python train.py --n_layer=15 --d_model=128 --n_head=2 --n_kv_head=1 --head_dim=64 --d_mlp=512 --vocab_size=1024 --activation="gelu" --norm="layernorm" --norm_place="pre" --norm_eps=1e-05 --positions="rope" --rope_base=91600.0 --rope_fraction=1.0 --qk_norm=false --attn_scale=0.125 --bias="none" --tie_embeddings=true --parallel_block=true --init="normal" --init_std_qkv=0.0453 --init_std_o=0.0453 --init_std_up=0.0453 --init_std_down=0.0 --optimizer="muon_variant" --lr=0.00187 --lr_mult_qkv=0.4 --beta1=0.95 --lr_head=0.00858 --grad_clip=1.0 --warmup_steps=200 --schedule="wsd" --decay_fraction=1.0 --decay_shape="pow" --final_lr_fraction=0.1 --batch_tokens=32768 --seq_len=256 --doc_mask=true --train_tokens=207700000 --steps=6339 --dataset="wikipedia_en"
Each number is 128 + 24 x the weight over its row's rms, rounded and kept within 0 to 255. Layers, rows and columns count from 0. Numbers have three digits each. The size before them is the row's rms in percent of the matrix's.

# layer 7 MLP down (transposed), 512x128, rms 0.0904, rows 249-274, columns 0-127
101:155158110156160087139120122136156120120159143139147124149160126121140061103127118114160150128147144145088156142119116136120150108097119127175136122169142133111119111125150121125147143097097140161131140148116136091122123143142125092149089180094164145140125127045106093097130143077140097136173102132090090147092117125141121111102133163127125164106126126119133127101114165089116139162125
098:162148135120123126136107102168126123135128155105172143080067157153070116113111107102121122128124126178138104131098099110124095141124116141112143136100160162099152157153143099089162134132091116113147127111097094158135119138142130175134168171140146095132132127144147126119126134140122092161132161152139093134137142129095102091131165149086090160148123137177077122116137120145109119109149
100:111104094124073168137081112110138088101099114112153141132159123139077136100129127157109161138136120134125150143101127124142118136124148135119123093176110139113139104143170135125170167092149120164141152148094093152124115139162136124120095128119118135132102117097091138121117108140151118152177115135103117111127106138096142134110125171104168167148180144125103149101191121088157119158105
095:155154106166112118191158155127061104133121167128116111148102152148178155136139151123119141107103107067140143145152101098105146127130099162142123169165106144116144119134138111115166086111101133142128148150139088086097131147160117105130124122132103112095116120140118130163112134103136144067156165133106143090109103143138091139139148101158105135123135126125139132117102150110146116114176
092:076144152127078149144143170134079144136117137152153146134172129107109165135094111108136136192125121139134102136143152120100129128139156158121077127137112173110152150139135126134092102117128105085175133113118060133136078194136148131120127116138143122104125135131115123114086107109076114157154146152148091130137137112117161136105135146103136130112111113148103141139115133133099116145170
107:103135101160153121125113121192138169120138161150144126102120130149103115100172143121110127112141155126116150083136112149137100101118112143093124128124129135104142123124122119109117163105092148137096149151090137110113107102198151120119154145127104124140084109145153137113103159146114161081154161156146113168147135096097149132140119110115166146091120143142112089090065123144128123183120
114:134142107153147130152114132094128146152108142117116120166125145118157151155107088134134084199095149113131118091142100138144119132140116107117134144111164131148146125135153114142113159127125131184071126129104087184119130139098127135131109155137181166141108133146101097135138169102139113091132139154097126129113125118131136112149095097127087100091111174135095109114105117158094164166094
092:073139149126139145106067114173093123135139095133116142100105168105086129134157123160148111155112143150085118133162130144074135126189132120126134088173119122091170113157095107128161101124120112149143114103099169137127133109109097172085124121111121120140096137124128134156149113143128125124136131181121128148116122136142159157089143125128129130124164105155144128127062107135157145126128
108:163115144126094135079121140166176122128160093139132157091096141129126131085132111091141171140106068152152154112146137102121120121113135140113147124089122119115118116119159129179130125108154097171134184107119138154128152077149100126140107120111152134122179111118134133109143149125130137149140129135144158123098070086127119124115135186083100145137108122165129157115147114086130128114152
101:093144141093099125122120167115129118091139154117109112146083115136147134124174168134146076086134156154098118124124106168095134110101142108086100119106115126080105141143135117159161122113135129136095125153151181103112142135117174160113123122164133130143134119122159140115111142136107157113142154101145139178128097140120092098106146132111131122084098184128130152138162108167106175149111
119:121113122110129110150109120139100155146089117118142162119114066138159176168151092073102152108103106161132159151101130184141095163110141105127117136119136117130134156130128132149133160125109132118177109173106117127105079170129145140150118137057110122094124153139132134133132137122138127121121097137112155148137181127122123109095141107088135091133145119133166103101172123100152114158136
100:116139135105123118130143147101113150124129185144140137143149111133133105101102162126133108108138170159155088104130116154144175126105137130137132113108093131125163087165136152096121131095093111136106143131124173138151141155113123095138132140159131100134174134139172135134171125107131147134135064104135128097162101131109089147103151114097082127101137153053155085135178117119132136146114
098:161129127158135147104115143109157133138120119091092122187146152138132075102110150147059130140146132138102126096122123141154128116114131168127101113109127147124128060108127118130130096131089140124126112143097138140129168131150133127165105152151128153148116126075110139148123183131117144107089136187134153152147163153136073146116145154126143107146104071150094096109136130136141126142103
094:090137130113142125106119122125129092150117108146117120136132112139130107130093097105131088161096184155116133151165155132121106150099125129134124125157134125130133087143154152137154110153163133126096109137118120117126136155130115126143175153162118114158181078104123086135129154138117139098105120163110122094063126106120150105136124149124102169055193108124148131117178109140149114162142
098:117093143106155080121136164118126110118104153111148162144131083129136168143153133141068207141134150118153122128126131147161110121103133116164112145131098133137141128105103131134145082132158105132123141141085121144127158151088139135112104104134153114123122090087118143132141132140144149105083125140141117154141107173091100098084152110103130118164162146148171108096102166161101128097122
077:104091136156107120127119148092163131145167138132118186154140148145050144100167126115152125100105104132128112126136126106130103157147141137124131107153105151153135139114145109133107096126116138137116109151161111132133129161140151166137124123130147143106142094123108098143114086117170131143083157095110167133137142107162121113108115140139071140145115159122083104144116201152110139066120
085:139111146114098147091125123147196126161115138135112145119116172139121089113172112124154162099121158094130129102111141106114158132129171102121141136142142131103117075084132157095105153111101144125125116142167122118137119119098112135146160124143166126116122122107090124145063123113191122150093128136129132113138099093153170128132138159113150093086169110149160094119157113114147144157128
097:105142101191099142140139118102139097131162121149130107136151103152132091084113185158120106141131108120128129140077097112114116113120132099152131176110160103113155127125149111146128130132154127088092129138130134131128135130168103133117131155080117169166089147164133109159072113105165137126104142124142113160113133163138141123138112141118125083121112160145137135127088155109156149158060
093:125142140119125141156128139116128165107155197147154092114190143116158133164151118102189120181087126127121135115131092098139110102146085089153167130154144127105162141109124112155125098110123102134124109132130142151109129114098109164114120147141134131139090076118151135120182107128125131129135148158092103128135101121139110110147138120149093139166111094062127129155141142126125114097138
084:182119134089129133114106166107118123092123124156135130126134148126156092113139147081149122123100144097093117143164137147099072120124134152110152119163188140159153122121162145129140147143133145098060074130111106184096146144103091111138125129137120157133122073104122139147147152120150126137135118140088122147117114101071145131161147098147103162154139145129127110108131148119150113153111
102:152132180137116140145167116120124127105141145104149128120154152118093123157124149123098099116129125087094132143127148160133138158120100149113129122119089139129114131154097129136142136143159145106138082113112099103122146110101099151094111121137145093139117130155124089136132133169135117128168138118143124137162141078127166136068148126130133127055157168147173068128117134207136104116115
100:176101111108163148093106140086140144111127113121119161078168103091129110155081126111093117158093161139169137144160120119111104116153133146116154115098156170108123116142158122149162108156113147135120133117126150106128141122182169115134134087128146156129081139127123134108183107087111140104126093102116153135131091121127146135148121141152120139096118155111156147147126141173129101114073
103:070154127157126076137160137144101126153124158102090098132130119130098147095119094132118149154134151139117153118161160072125088128077146123145148161121113126137107118111165107126123123139106142142141112143123151156087116101134164099129144189099148157142102161126079142169116173133142136123132131147111131126134137129120134109130168163126122191110130130120143079111101156136107114108088
099:139124122075152153134164126111130107099136142105170149075116120119132116109136132123111137131160124152138130133113116124146099143134094143108098129141136179144175111105081170101125102123184158103153106127124155129120140132159116158165107119108103108111148071099176127154098167133091126112074130094128130141123135123123167151116121149131097137123143156192130100099124135146148143127083
102:143129089163139136135137164127153136103079149153137142116108066130151142111121146152141140157122148111134143101144145136107157138086110114124080145134126084117127130133135163132135139127165127127122120148137091131079143156142111113119073160167172121134152162119119118162115089137137142089136167139153112123138165148103141116131075111136088065154121142134097093091103109114179121135133
101:152132110154136134132149140097113138188131102091116164132129136168164114090090115112183132159118132129153174107112123152135140108140132153112149124125108127109121082130115145138129146175114070089160133118137090115139137119126138154127140101141128140145116106080092140135123155126119115118153092127117089101117139149112141109135116180103148106121109130090126172182138103129201103104123
# layer 7 MLP up, 512x128, rms 0.101, rows 250-274, columns 0-127
097:120126132112113115088108108134143215110118115078111136082127093119108118109145155117152104153125109124154101153130137117119148124184088108135124150106087145148102151151158139174152166105118126112157137084142162130116126094120159146094109109132123143050102124127148126115149131115123135130145111147124139149131098158117099096127134093106154121166108126077173145120121138145120112135146
108:150131118104121119179163126101146126175102123120098114146144153104125145120128156108113155116129114140128141116116108143115136151072116144090129083126125119139168154142146141147119132103171124171115114125106166060134124091072135087146145107115121171110143140118131186152132102117152142095146164108100111117125105143107102106111122154131171104123127111116134136118133148127147164063177
094:149074167128154118092122152108163162101196116125129136132140136125145136073145124146123131131104137137113134143128128159130143147112118177102097123115143138147122073106129097119139126126167132147093131093107140130138103099098095108145155118108119114111129147122146067124116162134185148189104123147105110138139147111104113167122116123087131142117147133138118124156114114182117188139104
098:113119130146144096104149115085168121132124160171127098125114132152165092133126145129098119108139116124126102139170085146145108166132146137125103099134106174169115140152056094123111108113139136074172150165124154167085149134112161097114152113114091117110178079118155138097169147139140141098143110127120140117129125148111140124133115172141146113140145133108156147121175155119129128136129
105:091156150111128134148131171099106131129164132098128137109121109058110115132125116134169143110094134145133139151148108153117151165128131099153133119125103156140148088113115141150114105149122109106115152150153163108113097111101118161139178144118117154170145090117130131158080120119079155107107180100122130130078131107180122154070149124127109128115174142124116138135136143118137184124141
106:116069094136103111122153131089137152113134127117195095116135080150159166151145128149098137117150147142118131154156152124169143131060165147166129133119181119142201104104110153137121125082142124106123113113112136100141143182127133117148101130145134112093106089141107134154099138111141120133108124132130103093143130138141114128113094118095145111153119147109112127165141142112137119173114
093:146093122127124104103159149122133105156107134124123121115162119137125131113065139115109148096164152090172125122140127116147103148135154154114131135085140140119071138105168123081121161153119159066108129177132124135125114153132135077141117107167169168130166143162139128129133142122148134161119113133155099084154106125114114126158155069147132111145101104163121122149144170138116105125156
117:087131143127147078092118111132170134136118125132145102137177169153125106156127081157138115170139113127160097160137138087109148129139150173125147085144100083106160120117133113089142137108115110106122156114090121121121121119111132149141086155146171102096138139175155138107126120119161131094117131148079163106165153114160119125117131093103135101116138096146152117121117124161132179160136
099:146146090187119115151111121170140144128134107154167165136131143126141119188147138174125151172144126116129130130110145126127127173132121108148104120130082128100186125132162103131138107111055134083135124123103133186107113152095141120129117107078139123128114097126122113114128128177152113094115126115114131136141100087139095134128121134116113099100132091131127131090133116122167116181158
116:075163138151161137130124153096158139141134074127159145169114132125108139134162095146176105127111150151108142136164113082122130176121139157148128125094163122107135159144122063112138109082154105102097116166159136152187111119097145135177121153125153131131123141136122100130151123130141106158091130146162101126123104084138139089117080102124121117125123139119142133117138132085137118109119
103:084134149137113122154131115126104144186145150118096097170114121115125141119185141127117151128160109194107090093149133117123109162112138105116132179144093122164147117150132147144134151108115138109100135073118138110138111139130129138155171084110126156116137120102107129149167087130135121103119163126086138095122123131131122122162130135088176153125136117117141108065167157139100105150137
100:113120086133141165135149131098113079156146149134136151095085136087138114097107111101141109137145178091144161175117058123122143154136127097114098145114118130124106132110127103139117133120137132121126176125115127086114143126136109098128131112151140129095142144149119092131109071125165108152174123139156151148144164095141160102097133151129080138164156174159108136114141136154163152142129
094:150124132141118160097112126140155137131134131101133134081120163137137142098133119127142090107158115144190122127130175113117131139054127156142079172141084094119135135145074105125132121164163098086102146140115160134162154151127144144135120171127159134144104119121156147143141134120108135198115114128110097081162122146098127102118114129114118139140169161137122122170114111125156107106127
097:146090136135135097101111132128116185103138135125124127122122129143087133155136143108131159128122104123120157134120106140138090169108105139156165092169123116138159124143156153067141133116144146125109101112116143142089171144118101152118097134118134124121070112156189154146120088099151134126090107158131131064151141128146163100118075167130132141147130119116125124159101112124105147123068
079:120135118153139137104162131145116132100182131119127097099120119123125131206115153146118147152137141105122118104120110133169131136096175115136145080128120111132176113138114118166137134065135127169106121125141174099150104143094137114091163130136091167113128134146122101110125094078119124147138137118127145087117164147139115115078133130130169097170098141104092151139078114123132112147139
088:115133125122132138152153114085154093119140143170123129097131131114099152139126142111128125154100077174119108125135130147147150130120118124142090105130124128148158126172053154152103111143127159116136124109127126139097170168136104101099126130093133091106125115103156130149150133118148163089141049155114167130133147113128096149128092147098098165152139085131103172132115134106114117130082
097:126123118142190148134140093115140156150145127163126106123135151099139111105146153097091164102135108132143125125144162158140128137137127132147151059155111111122122128131144113183123149086135093095123116066108112147151142094125164142131100117152108116150145124139153139120144125111132143091104111197130151107174122112166135151154080102142107158153107115115160117102070108127142120148132
097:156172104125112115107124076112132164129156114150115156121123182143133157094100140099155125101131106112105117162149122100148139161122158150127089123088118092111149112164160127117130148141100192115133153094118162141170165142118102116142157110102129120092109133150179134166161157128188129116142125103130175115115119135139128107116117101116116142122097140147116112075151146139152151125114
096:133130120114092075115121151129163108150124106142142166141184142136077093147102142094106121145058122112092140097172146128117138132114106170111099114143129131162171106143145136167141139142106148103100127134154147122115127111134156138118136134138141173133137130154090169125144113138095142186096096181115119140098145088169104119115140124120127132100141145110137115154103120126078148122118
107:121120133131131149140112073130126123129130107095101102141130149135093155134116144150121142077142139100087148169157138100118106164142170095116081157148136100109105131185152147139182130159125150102110074136151129104163144118151122138108135112097129121157132077166147147108111133137128122100159125121141121076143152127123138095105073090139144137101109101076111152139124116132139118160135
099:161146145136102078130135130062135150130124109140122128135139068105098096114117119134110125177120162146132121114160121107139117128090142140123170103131158188105209097130145148124130142134155135169157138144120144132105175100132149131126097107124125111142102121156079178162128105139120124129114127133122134104127102119112133112109145097149125137120113140119133147140104110131134194081166
098:147124128113130127157121089096140177110125123161118128133064174087140108163139126126101150164114122105126124113130136138118104092140107139109143139130152078122145139134130161168114104135118139114127083133120162109154098148130118115118124152141143116071130081129134134130131147143133179170075128162103090134146146152178104147117172154129066103120101102103115145146113118124148158136094
108:098155143167147104115118123129113146104179107139096136123133139122102123134148135139118138115106111113155111155141143116131116133137114148138134171109152092105191102132136103114099090130091079136105130091153145141132138092066123130130149143158131172149094137157131074150133153154091095173117124129117116079126110101140108137142192115140121144148127104108134137153173132136140131094180
104:112133116154117139088130114150130120113151125110181156118156151116114171135127127091162140102180181121136088107136101134111139140126112168106125187109128148141143078155091113161126108144149137072117100111137103133118149147133120110140123099119069125159094088188147121135121105103163090133156130140116122114117110089075126151104142132120135115134088096113141139149156132137120139133113
102:108179164142132095132108108136096108159127123124101069119117082120110150154116150126137155150153151061117142153090129124115108140166148117115171162117093109116102167170155142123114137107129147140124146125092136101121108143130167110111119142124107154150153109201140125124102160113131128123122162113094150101132155087140142139108146117147113131144128156109134135097113127079089130158169